Weights of a small GPT-style language model, trained from scratch on English Wikipedia.
Training: a variant of SOAP for these matrices, 3483 steps.
Each number is 500 + 50 x the weight over its row's rms, rounded and kept within 0 to 999. Layers, rows and columns count from 0. Numbers have three digits each. The size before them is the row's rms in percent of the matrix's.

# o: layer 2 attention output (transposed), 768x768, rms 0.054, rows 115-119,243-247, columns 384-575
# v: layer 2 attention value, 384x768, rms 0.0534, rows 116-119, columns 384-575
o115 095:456495486459537510478413570496470448576552588477508471592560445565552510516516567468496484431505504581525479465568415539514501525432554494520514446614480500554502552504495495417449463445501541449512488480548500581520462603562448518510456488537471498450455500526429559584595484448468496484444559452434496509459444495488559628492537511562534454450545460490478559490472494549499466471546445481552469509404447563506534505455504546500489487508543439540570454491404529485522518464478410499388466427524508500549431538541475573508454532442506464552514499509508553500399567479518576482
o243 106:485483583462505524456514458474463506499498481421517473387470577504481506434582500479519500553435434382462496560442527435407504444510512450399581479408546393475499489419493545584549546515511508488455466497474409432509500493450526475479524455430524476522508480458496400460420558579523519478541517533548510498636536509493425336421468518490499538527447460504549555457598487469514475497663550503452513560535492456524423440526464439461475526490540496486506496550522476629545543548461533498548438531454543475514557514553543448524481540530518656487524521506534452481559436507444465486
v116 103:555530558483555456540513523444528424512558445548460438542474516462458446402556541547440522557519495555553410512509411559427455558522507529590563434558547496603505511481541525548544515482509467473541581581429550568539421426661432553492571525479497483537530531478507565466545517511488474479596426457528505556558490470447519513492492574482425410447518533510541498502486509531499495505498407503442416524518426556497577488522453494519638508519446566519536567527501487417480531517518612441662584533515577526489475497473422465462548399488483440456428540630534534493502478514518436559
o116 098:435498447603453552554515454517495520404497441405479496509578470514484538553501492457486576577492451492512517414472484450475538435392471500559478540518484511528548549556437430534468494546494450488484455436466395430490512476444524485560450437380490509468480584495503480453528526532568518486435508560496513501576557527586455483583539429551547533496527454472549445451534417439575427494456513479560550470511443461532546481494507484552467472483525473523455478446483533438590454556509490457416495505504438467521563585579538481511436508496468479403482514529440430430529474499386495544
o244 104:507545552460611455417514494568571520551499579515532503403487481465454464587460481566553483405535553518437505494500510553494518554481499566528536462417501471471523537439529478444573524553470441593523545468571575538558450536567434470456560529516607488406575405518476533514452447451523517482536470516425416504524472583479517441436559622472490477542502445504520490515424520543512476483567500451466531533489476564453456511438484474472453450481472531470517444589488518559482446418533576533543438481407520462401560410514408472476483432468450435564507443380399633531462496493652554467
v117 107:418491491476371514580457418422466498572475444508452557447492515529446488523421513532529584497473588463492500527517472456596519495437467555532452551451522508548435470476538426481457447525511510432483458535528528532464526538507463474529502497479471468467506493542482503487428533489539542518573496488491511437574515538517473420447479477561455542514538488493476524517529433486563460506518566539555435554497431522449540520544498502589447488532582490560449466530528540476416423568381528552431523482544504476484504551481559548498490433450494464455521494419441561525486508497552484473
o117 089:506573568537554497454530478510461523569560532451491509511476439509560509490613484549475494439520509508489489436503458561410461518460515550508494502480476401447479580521466500463487476508563508531488475480484484509472579457390482579467491443454544435493545499534518483554498547483478436383490508565498513501471416529473492510538539464470426510523506454441487582490454605597474548435609461487430508484503490491556486388486526485479483464509505551447404501403548486405470457455500439573486487550491468507504492413502526411486463455543471449446444439434560458515447485521510498463
o245 108:554440504449520454438517499467492538509578487479472434542550566488464440497398587442524478489472596468528500541509549471516467540522492438535504531502499502522473428473408478503518427520449550453527524505510438485584531545641514520525533599575565457526468500531512524465501468519472482613495541451554520478529578452462492466510506552548463567451529430552540440467444469429496387469372498499556482478472496471473492571515442556530490524501487470616516484507541501635545605483498524401542562508427488475502588544410477465519509481503460508458571507436495448521543513638474501487
v118 103:488455494541477501446549471564557398511546481487535511453398490442508476517518462587578578502515535487504474567445542524544496505529522507502441531545440491522503536459355498528538495614503408467490516496581500494471500516538587528484461437462452394478440467438538528585484456510508491427446412562543551378513500464433526541474464508514599421461485524448458496508515504460514430530560478487534368484444587456431571483529441556501421530596457483506497461515477558369460572455468548523483481481550513479449513628389463442506522472494500485529552467507552472515456431511512455500
o118 094:511414462481526518484420551541408521549493521470559507514504531563558405535528549478417399558475483489484451440522448467473565437476472551534502537536554460513607445523521592494515559503521515517457482569461513457573550518526502560574481544547546448509554495442448333474490553552481580501557595439426443532444484448560531459573498437480474446460471501444557499504475417518450533451478543459548523512645487487529441488519532520539466445533540437610515590579469543590503477485461509448395602591462541468549494547576500451459469523493466529380588499478512495437520534561495507517
o246 105:426549515530508573493530425461558505461498593594458474462469524523469519408524440522493584428417431485545440456500492562492508520559479506541496469426540584433481531550456419490425442444451482428631513397508517540509418644389523407535492466503435518502556501551574568602494490498528564452456559571578576467528462508439481394531494473548553472529523588505393521485541534552518489585543462509442482417415472460502526525501484450475526526437513482513478494453432558569424484517489498576566504466557491507480482536451459419534542506519501564525504505587442530561468609431471518578
v119 106:536505466490446490505581485546582583683474491455540451471419524552505486457461436396518467488472487539477527479497516460562482524433431554559538420499487438511426535563444524540508440496472566540476530491479586548489471513463503511474530513432522530443592559446472553510424350544466566564464539446506445477419549462546445518462608489602493412467506473443481482599493512506542545535561396486476515374494460489635464483528509502476507470404516529447497530464561471499564545463539509561532441424425499547420462545583497490492476523457482453519471514521582486578546459577463521540
o119 095:562500501498494532473460485434399503501415540429494468530472564413541481535502593522425535524555607440534548517504549506507421497498562507507501554498557491444539511505493515459555523519503542475477429476515463481401470445519498501512423520523548549601412501508548518471559546438492429460491468528504393453486460487510429527572527520444418565516505526576430476457426493487408559514468485434453400550472537464397438510471491544487537470497432437563537471458458372516458510522517512448536571454535541497559592491536526559560627448528548530558474566563447446456475508549545502464
o247 106:470491471505600464543561448535564514497510456550485664518474463572542558524476493486490473453427437556518504506490433466509539412466452559520444440488496578579504478525567504500426516465492534481537566447444508502610533503467546466490512484488454486499529541503502458467484524545491548567495541485469592509535542472434511438430533540521509529539486467469546478489486527465496436486468438512474512459501450472553509517513454522455474457477595490564435445631570449425562502522550563490496538561469533535420448597476438427513503575509478467525524467481545548578521460438556546528